Each number is 128 + 24 x the weight over its row's rms, rounded and kept within 0 to 255. Layers, rows and columns count from 0. Numbers have three digits each. The size before them is the row's rms in percent of the matrix's.

# layer 4 MLP gate, 768x384, rms 0.159, rows 65-79, columns 192-255
106:127148110131144135166116173141152085113137123140127078147103097155128133065118121141147142146119101195116138149124147107092132137115135115128150110136117137165156148138143120139138093130143146
095:142115113137128122105187148125122144092130132144177171151123089140145130117102192102053143138145136132117137147093075130151120133132148134146164151113097118128133145148104137158140132138111144
102:104091126181092138097128141106099119158081112150126128091145113082109131142067115110153131133120132120112156152152120132125150167115118142115105152121098168145128134151109118110134119089134138
097:101117154141132106161130110133080134126139105084138152133121106098165172128121165091104106138057122136127158092132122120127098131119120119110115129149144139137099122130181135155121116132131129
094:131112139125097105141101095140116138140141166149135144141073132114170179145140121147164148182136143149102110139117170122108159086142145143134142122107113139181139127126104087145089106111129141
099:133155113122131087126151102106121149130098135160085137090127107078126100116151117133082114124120098100121148154174095117134089165156140153139114147107114144154130123078147121100096141121141099
099:110168126116151109167165105189141150151169133122123143138163128122108104162145094142090149126110103144165161167140107121102155103130169155131147121117072129099124117134077129055115145134126127
108:140138130162103144139112116125164094110128167092130139097059113129113098093153094117107145116164127120111154107121122096112155111110131152164133104134108147127113128116100132097148121076118089
101:113174133149126110113158130180141106138124161111113168086093115158087138128128125091092129126141125103130131150155160121069179090117165144123141119101139088118124123142145096101133144101111130
103:140122093153112197134121114144135124155146150150159106099118140147176116178140146065156159083135078148122109173145117133089129086136150150109144068065136090104183120139108136132126152145151153
098:130165111151117157124166124098126166105135123159072170113144122139136108139140122108189145171150094101137122101095119100079150132137135141096136166129131107128179168132191083110170129142127128
093:134107131133149141121118145115113144183119098157135119151098125145162116119127085174091123111115087144124170123154133100097158171150087140108110134120154182070141135122094127159131098095144143
100:099148127097138114146116124142138137119129102149099164129130141095111129131108146120117116119165151145193172121120112140123139108149182082123111138115140093097122116156158106141150120110145126
101:140132098092139141129126110134141103062120109137121127148152114088148126110128138149065141134135116076178104146157157131145139113141129062144141120120137115102097157127108145100109104127142115
105:110126146097162123130124170092128144140149154109150147135147111128124136145106129152167117139135191100142102137099088146110133122116137119106114146149117124139167165151115108155133092154147099
# layer 4 MLP up, 768x384, rms 0.163, rows 65-78, columns 192-255
104:150147113120127114129120109143114113114106157126175145158107119142113149152151144142132135148100138170154125170154108158131113145122111133124167106134119151161166118117147106155110133167130132
098:108094194158136121156122135112082127139126124115090139154124123141185113176094120129134140140115145115121141105178147087157119143119084143081151120101140125139142132113109107142125169118060111
103:125140118122114110097129121107138109103179123144131109153159110137125108132130114128133096111156154093182125121154116115128137125126103142128153111097137111138122121108166126122133159174139095
099:092091125161127112116093143127158161104088115158195114112116127153083111095123139123137155102104154155143133143152116131120149146102142154111141163136128141165127136114139144103160141143150116
092:111168152130125134153132142151126126056101074103122120094161150127111134141117131103170122106113106152147102151147121131129135136140182158135111150085108175145161135124150172097123135113192098
105:157113067132121096142181138090137153098136123135152164138156098102144100130128099168133149131142141128134164100140093117122149141164090119170135128160108132115131164104161100138118128095157199
098:151158087155130107135109120155155122077141154112140123137117147130111104174150122114134159130136161141135110116103146124123136124108129147181117127117101125119183100087119098095104093098128114
108:123116146156110110143114146120166172122154164116126160124079121145106133120135106080103162103143094099150128119120118133099162143092136143180137088154091139094113166113119171113131122034124075
091:127134131121141132124145140109154165125103139105147120139085109134180111117140149162139147154105125110150098177126172121098174112165108147120118135100131111105112161141085096114158120164115098
097:166132180120146150161113137088103116123117160118105114096122126101071132145130119150141147122154143137112125167127120113139109118138084080149103107140126092145106126127110176153130129120169117
100:175152171094165092140152128120127076120108116107161101175133088125075115113175156124110128126103137154116101113148098142145124129135110093189112128109137124106089110124105151122083127150141149
093:141134151091121147138133145136130127100102119135152119119131133129128156116115102166149110131088108145102156147132103105075150091120173122134130122104105180153134142096155122151104117149108110
096:141146104113167159122103153142159184123162109187107156081133119198116121136122156130126126157141157119099111144136122148122137122152117128121148130116130150130105076107139164146093153176123102
103:090130182133126152109135099138108094126143155098094098083141113118161160114128150126128119129129171128114166138154134129158090136100144138112169144147164154129134126102174159143134114122169154
# layer 4 MLP down (transposed), 768x384, rms 0.148, rows 65-78, columns 192-255
098:167162137150135132149165103061103127170120082112115098136130088094129101150155122114095111110139159117113164118123113135111105121143116162153120127135131150109131122119161118132132169146101160
104:119133157088138112167120148081117148137094122115090144066168112146111083150144126124142120114090112201148175113101127088131145098148136131081148134090115150127106089152151154136099099164115101
104:120104146118129139113144116100166133166149166127143120165158145149141171121112140118140091121141121161158159064156094157138095124102145131136096135109124103121127120145130162140125112186122130
095:134143149145121146143121082161142149133127149077159155116127128113139095109141092120065119124080142117090143130108098094161114142141106141171121079095114140129126171090126135140115097140130139
100:097128136093156127167142105123141141084071139144078135157155099147160117078131151107144095140157120156100119135130134149102105088123121088132136153131145111156175132121137132130124131133150100
102:125125130083109119127153153140126122113119155155127128136134161141138116103127172120166170080138140154173146140137095130136102150128132111158116156121164146147106132110075099133080164113136141
102:147148172106100153158190094094128129112163143118100141120121138134146134172128131095151132119095121170164120144180149144127146116146122147127125132147131112138111101127126134104112134142077114
098:145122124092123143116113177126147137137196173130110118140092159126190142078131108132149133138140149131121138105148151108112113140135122123125099128144171112157127123130113135132084105121115083
100:108167129100144141129098107142109117134115124095123123137131148156157107118107123177136125090134117092150174101125177129115120157130115163140090136125156127168172137166133146110102155126109127
099:117164133138104131138133116139126095137127154117112164124100130122138135144179163157142136100125112114127167083136150117159127161120142131095127134150158111120141142125130127122145170140109142
102:132112117126110122127121110137135176176132122143144080122132126139123132132121143155099127117143124183162157129163149122095110120111152109135166134121122130110088136117099102162140162126107130
096:143130146110121151120125120098114106163119134161140102165134172134085122142165128144099134103114094090139142120127109098124161152138084109152111104137132179128117131146094110144154111136164162
101:143144139133138119144141109117114133117161115124131145126137131122101094111133110159114112159110118159097144131180129117104134140089100174137159138129122136158156155119172108094102130119151137
101:108146067199131113150165144142149118092127116145101134121137126125159137134146122136125129096095138095085154136113114124140136159131160148118124126096182139152117135132149152131126136132110167